Each number is 50 + 12 x the weight over its row's rms, rounded and kept within 0 to 99. Layers, rows and columns count from 0. The size before them is the row's rms in percent of the matrix's.

# gate: layer 5 MLP gate, 448x128, rms 0.265, rows 260-290, columns 0-31
# up: layer 5 MLP up, 448x128, rms 0.279, rows 260-290, columns 0-31
# down: layer 5 MLP down (transposed), 448x128, rms 0.137, rows 260-290, columns 0-31
gate260 096:62 41 38 32 37 63 41 46 54 54 52 50 52 47 64 46 50 52 45 47 46 47 54 54 66 59 82 72 32 61 37 55
up260 096:72 46 65 19 59 66 57 42 45 46 49 68 36 56 48 22 64 43 51 43 68 33 55 45 46 54 61 64 73 50 66 54
down260 101:39 34 44 66 55 33 57 71 32 44 49 44 51 62 41 70 53 70 55 43 30 62 55 57 36 39 38 46 49 46 47 57
gate261 097:65 52 31 65 36 38 28 65 63 51 61 41 59 52 62 52 26 49 46 53 56 36 46 77 53 47 30 57 47 65 58 54
up261 102:43 53 73 27 55 22 43 51 41 62 37 65 40 44 46 61 50 43 54 48 47 60 35 56 44 48 61 53 39 55 51 64
down261 105:65 24 36 52 39 54 60 47 47 33 44 38 36 56 48 57 61 34 23 61 59 47 49 44 61 49 50 63 32 59 39 51
gate262 099:48 60 48 31 56 51 54 39 63 45 27 53 47 57 54 29 40 66 75 30 58 45 41 56 25 46 76 54 38 76 41 41
up262 098:53 56 50 62 35 34 41 44 64 87 47 34 42 65 33 38 65 44 50 54 48 40 29 64 54 37 42 47 49 62 49 35
down262 098:48 36 32 35 50 41 31 42 42 49 70 45 66 69 50 29 46 52 34 29 40 43 43 61 32 56 43 39 50 48 47 33
gate263 092:48 58 40 56 56 48 30 42 29 39 65 59 41 47 63 66 74 34 39 47 57 41 43 45 35 50 37 55 62 84 48 33
up263 090:62 31 42 43 59 52 57 45 36 57 37 34 40 39 42 58 39 44 56 56 47 43 29 52 35 48 51 27 38 56 62 77
down263 090:44 56 47 62 32 60 54 45 55 49 68 52 40 51 67 26 54 65 45 26 55 45 49 38 71 48 56 81 73 77 41 26
gate264 104:58 45 45 56 64 43 52 42 72 67 51 52 38 74 47 37 59 55 52 57 56 51 56 33 27 27 36 58 50 35 48 51
up264 108:54 53 37 49 49 51 45 42 56 36 44 49 57 45 48 49 24 42 45 53 36 41 45 56 34 51 61 84 50 62 43 40
down264 105:61 40 87 47 52 66 61 41 49 43 49 54 55 70 44 48 55 64 45 45 64 47 53 43 66 59 41 37 35 50 47 70
gate265 106:66 56 56 35 46 32 41 52 43 49 31 43 72 57 57 46 60 60 64 53 46 53 64 50 52 54 68 50 33 44 44 75
up265 104:59 39 53 32 54 35 66 64 41 66 45 43 66 36 49 52 51 54 46 68 47 64 69 47 53 53 66 54 45 23 41 55
down265 103:45 33 43 61 39 47 60 73 44 70 49 63 53 47 57 52 36 37 48 40 45 37 61 62 39 27 46 48 43 49 39 39
gate266 097:47 63 50 58 52 43 44 45 39 33 48 68 44 66 55 34 29 39 73 40 52 63 45 41 47 57 60 52 51 54 55 35
up266 093:43 43 63 37 36 41 55 53 47 50 37 63 52 58 42 32 43 58 57 33 40 55 52 46 66 33 59 56 46 69 63 45
down266 089:54 47 49 31 51 61 62 54 37 48 42 70 29 50 55 33 55 42 54 28 59 45 48 76 27 39 44 57 39 44 44 53
gate267 104:31 76 50 54 29 46 36 53 56 38 49 63 65 41 57 42 47 40 46 65 59 26 56 42 54 43 46 58 68 49 55 47
up267 101:42 54 50 60 30 59 27 28 70 43 50 28 39 48 67 43 72 44 75 50 48 46 42 37 50 45 56 51 32 54 45 64
down267 101:48 64 55 38 41 24 40 57 36 37 56 41 58 69 53 59 52 42 47 58 39 46 69 30 67 52 46 57 44 35 40 42
gate268 099:65 49 56 45 55 49 41 42 41 61 53 58 54 58 68 25 25 47 39 60 62 53 51 54 52 36 50 37 49 60 43 33
up268 098:41 56 49 53 48 57 53 64 40 58 52 42 29 43 79 57 36 61 37 42 44 53 51 44 46 49 43 33 77 40 49 26
down268 097:48 53 68 42 61 53 54 57 54 51 56 47 58 44 51 25 53 43 52 48 70 62 51 52 68 51 34 59 44 71 54 31
gate269 098:44 31 58 45 58 46 35 60 48 47 68 60 39 39 58 63 62 70 37 60 49 52 35 46 32 73 53 78 49 48 60 35
up269 094:52 37 43 26 53 53 42 33 60 66 41 52 62 36 61 71 48 51 56 62 46 48 51 58 32 47 69 59 49 58 64 41
down269 096:47 70 45 72 74 64 42 60 37 66 47 52 47 68 20 42 56 41 48 64 51 59 45 39 49 44 39 61 59 46 52 48
gate270 108:61 51 39 43 55 42 41 41 22 51 48 50 62 54 44 37 49 75 52 44 41 50 32 63 78 49 63 60 56 60 74 50
up270 107:17 56 53 62 57 57 70 51 46 19 59 54 51 53 31 59 53 55 34 73 56 33 63 65 69 51 33 43 41 55 33 39
down270 098:62 52 59 38 39 34 64 62 49 49 58 33 44 45 58 63 68 51 51 43 39 65 55 47 58 81 54 64 70 44 50 63
gate271 097:54 62 50 62 31 29 44 45 48 36 59 41 47 43 45 74 52 45 58 43 58 38 19 55 43 64 43 60 38 30 45 56
up271 111:55 50 60 32 59 52 58 62 38 55 55 38 46 63 53 30 55 44 48 42 59 29 45 39 33 48 57 25 51 78 61 56
down271 107:64 31 44 42 73 44 40 39 37 55 37 37 39 47 56 47 65 30 37 58 50 43 51 50 38 50 57 47 64 60 39 35
gate272 112:12 54 52 55 63 46 45 48 61 61 56 31 37 37 51 33 44 65 52 57 50 50 43 40 55 39 46 46 52 41 65 72
up272 105:51 40 58 38 54 68 71 48 63 65 38 62 61 48 28 44 45 41 46 56 46 58 39 35 39 34 40 31 58 41 36 29
down272 110:68 57 49 33 49 58 44 44 52 32 68 35 45 46 59 50 37 62 62 38 54 22 62 76 36 58 53 60 30 44 32 66
gate273 096:61 26 63 51 62 27 49 52 57 74 52 61 24 67 63 49 68 45 54 49 44 25 42 74 24 46 60 45 27 58 58 49
up273 097:46 65 52 47 49 43 38 54 55 44 59 31 72 41 28 48 11 61 32 56 57 42 49 38 54 36 41 51 57 55 55 40
down273 096:70 47 27 44 41 50 39 35 57 52 45 32 57 55 60 31 32 58 55 59 53 53 44 56 34 43 35 56 38 60 49 45
gate274 100:47 57 45 40 34 44 41 27 54 43 40 59 58 48 43 49 20 57 81 37 51 50 49 53 84 57 68 47 59 36 33 68
up274 100:32 61 47 44 52 70 52 42 63 51 20 45 32 67 41 78 41 33 31 42 59 63 41 48 50 66 46 77 54 23 58 52
down274 100:33 48 59 43 70 57 39 35 39 66 66 46 36 57 56 53 74 47 36 44 56 44 37 41 21 62 34 31 29 41 62 48
gate275 100:47 35 51 55 57 50 68 54 58 30 40 53 51 46 48 63 52 47 43 58 48 55 63 69 31 46 56 34 59 53 51 44
up275 097:39 53 46 62 54 42 53 43 53 65 44 57 56 59 45 61 65 57 34 29 44 32 75 57 42 42 48 50 63 48 48 20
down275 106:67 43 45 56 55 55 54 58 61 63 53 33 64 24 66 46 36 48 24 51 43 47 37 60 73 51 60 39 50 64 51 38
gate276 094:55 62 73 44 51 40 65 48 49 55 53 24 52 50 45 53 28 79 49 54 53 45 37 42 82 45 58 36 64 65 44 68
up276 096:46 72 52 61 42 62 56 49 69 55 63 55 55 36 23 60 60 53 37 42 56 62 38 51 18 67 31 57 49 30 57 56
down276 091:67 54 48 54 62 48 44 50 52 58 48 60 39 40 39 62 50 68 44 50 62 27 36 46 48 73 37 43 61 47 52 54
gate277 104:50 64 58 36 57 44 43 45 49 44 61 39 59 57 66 59 49 70 66 58 37 74 68 71 53 52 37 68 58 53 51 47
up277 118:58 74 55 40 49 45 45 64 49 23 54 26 49 49 69 51 49 44 58 51 35 52 54 60 48 50 59 43 56 47 22 57
down277 108:43 50 31 64 48 36 58 51 36 46 56 42 72 51 36 57 52 41 48 65 47 54 51 68 27 54 35 57 39 47 43 53
gate278 110:57 40 59 55 59 34 57 68 31 37 59 55 52 53 70 26 45 64 53 55 61 40 57 31 47 33 52 51 52 61 72 42
up278 090:50 33 42 33 40 77 40 29 56 77 54 46 47 54 52 75 33 51 46 50 51 46 61 65 66 61 30 47 44 58 43 43
down278 099:68 34 53 51 25 56 37 65 44 53 69 42 50 51 41 62 44 36 59 47 44 66 53 59 28 56 40 50 47 49 36 63
gate279 107:70 55 47 41 68 56 27 43 43 56 58 58 61 36 52 51 38 31 41 49 48 57 56 31 69 47 51 40 53 46 54 51
up279 108:61 49 41 50 69 55 34 67 36 28 41 45 66 58 54 60 46 54 55 49 44 34 68 37 55 38 82 40 48 58 45 38
down279 107:40 94 54 52 50 47 40 46 45 39 53 43 37 31 70 62 58 39 48 51 31 72 65 77 40 46 68 29 36 58 44 73
gate280 092:45 38 34 56 33 82 53 37 35 58 53 41 53 35 44 53 43 63 38 29 49 60 56 66 77 42 51 35 51 55 41 49
up280 096:38 43 36 53 16 56 52 44 64 37 36 49 22 33 62 55 43 27 51 34 53 58 49 37 47 47 52 52 61 64 60 45
down280 096:46 35 56 25 68 46 38 61 43 45 40 68 81 59 66 47 50 42 44 30 47 45 54 41 67 64 52 54 51 28 52 58
gate281 095:39 68 62 49 45 38 51 60 48 52 38 30 29 48 33 55 66 66 63 23 64 55 63 41 58 62 59 45 59 39 39 42
up281 102:52 64 36 60 62 72 49 61 41 33 43 51 51 29 44 58 44 26 55 31 54 26 64 34 48 57 54 63 28 43 60 46
down281 103:30 42 40 64 43 38 55 39 47 53 47 32 52 39 48 65 60 68 48 50 28 52 65 63 67 58 57 35 48 41 64 46
gate282 105:38 62 54 53 61 53 70 45 48 47 44 35 14 55 59 51 50 48 30 64 41 52 55 35 63 68 80 47 51 57 48 72
up282 102:60 65 62 53 48 23 41 55 56 41 47 49 51 53 62 66 36 61 47 65 33 65 63 28 55 36 50 45 58 49 52 36
down282 101:40 58 48 57 69 55 76 38 53 56 41 27 19 80 47 58 48 32 26 49 41 49 62 58 61 50 72 51 56 46 49 52
gate283 098:43 51 36 33 64 38 59 59 65 53 32 54 53 51 51 39 35 46 32 56 54 52 38 36 54 63 59 30 19 53 80 62
up283 089:48 44 47 48 59 67 38 55 65 24 38 46 58 40 44 52 48 53 47 61 61 55 61 76 58 54 53 41 64 48 50 49
down283 098:72 46 53 40 28 50 49 43 52 44 65 51 62 49 58 56 59 59 77 39 50 54 40 18 36 81 52 67 61 58 32 52
gate284 102:72 48 53 53 42 29 63 52 55 31 59 47 50 53 58 17 68 73 49 73 34 65 50 54 60 39 44 52 37 48 41 33
up284 096:45 55 51 41 33 44 48 51 50 50 42 65 56 54 47 25 63 77 43 65 61 65 64 59 43 35 47 42 45 62 49 65
down284 097:65 29 38 62 60 48 44 50 44 39 55 55 62 55 53 63 41 24 34 31 44 51 50 64 45 53 54 51 43 63 37 29
gate285 101:49 47 56 50 62 33 61 32 44 27 33 38 56 22 59 60 57 50 40 71 41 48 35 52 53 43 38 60 43 66 45 63
up285 096:52 59 54 41 37 58 64 81 64 50 73 41 47 60 34 33 39 55 65 47 42 54 41 33 46 52 50 48 65 36 46 45
down285 100:39 39 59 74 52 74 44 46 49 67 54 50 17 60 60 52 38 30 58 42 54 42 68 82 38 52 75 55 48 28 47 45
gate286 106:47 53 54 38 79 30 40 58 38 48 55 44 28 29 60 51 70 44 54 41 70 45 62 17 53 77 40 57 64 30 49 62
up286 101:73 70 57 33 27 52 70 26 36 51 53 40 44 64 50 43 40 47 66 52 47 50 53 34 56 24 39 57 60 39 52 53
down286 099:54 50 58 52 44 51 71 42 59 43 81 76 48 52 58 41 49 35 50 86 49 60 55 39 79 50 61 29 53 22 53 65
gate287 101:12 63 72 41 70 61 55 76 36 40 52 37 57 34 50 47 42 45 47 35 48 55 56 54 54 52 43 39 68 44 55 35
up287 095:51 42 53 45 41 39 38 69 58 58 42 40 51 44 32 59 33 51 59 59 40 53 54 54 54 40 53 40 38 46 41 50
down287 100:44 61 34 38 46 28 55 47 68 58 58 50 52 78 54 53 67 63 60 39 42 43 51 50 52 52 32 61 41 58 52 36
gate288 103:43 59 53 41 52 33 41 39 38 41 39 39 47 76 31 50 62 64 46 39 32 32 48 53 38 44 50 75 40 41 39 33
up288 098:30 30 26 38 37 70 41 59 56 60 51 57 46 53 65 45 54 41 51 33 69 31 45 46 33 44 37 49 59 63 68 44
down288 101:69 48 31 52 47 68 51 57 57 71 52 47 48 54 53 49 39 41 55 61 54 62 62 43 13 57 60 40 70 60 50 53
gate289 103:56 59 76 71 52 39 62 37 62 50 88 61 46 67 58 38 55 65 53 52 34 30 45 38 53 60 45 45 45 52 43 51
up289 100:66 64 63 36 41 67 58 63 39 33 65 41 69 42 61 51 55 63 48 60 42 29 65 48 48 48 31 60 40 65 51 46
down289 103:43 55 61 69 53 31 71 54 46 49 26 33 51 73 61 50 54 75 66 52 35 67 38 56 57 48 59 43 43 45 59 56
gate290 103:78 60 58 83 59 68 37 49 40 50 46 45 40 51 40 52 40 59 42 49 62 29 69 47 25 38 50 56 59 60 46 45
up290 093:51 41 61 85 47 72 45 64 57 57 59 61 34 28 39 47 44 56 61 40 53 47 40 61 37 41 32 40 50 74 46 59
down290 095:74 38 38 43 49 71 45 64 51 60 53 56 42 49 39 65 34 58 48 62 43 34 52 59 65 46 40 65 47 43 64 41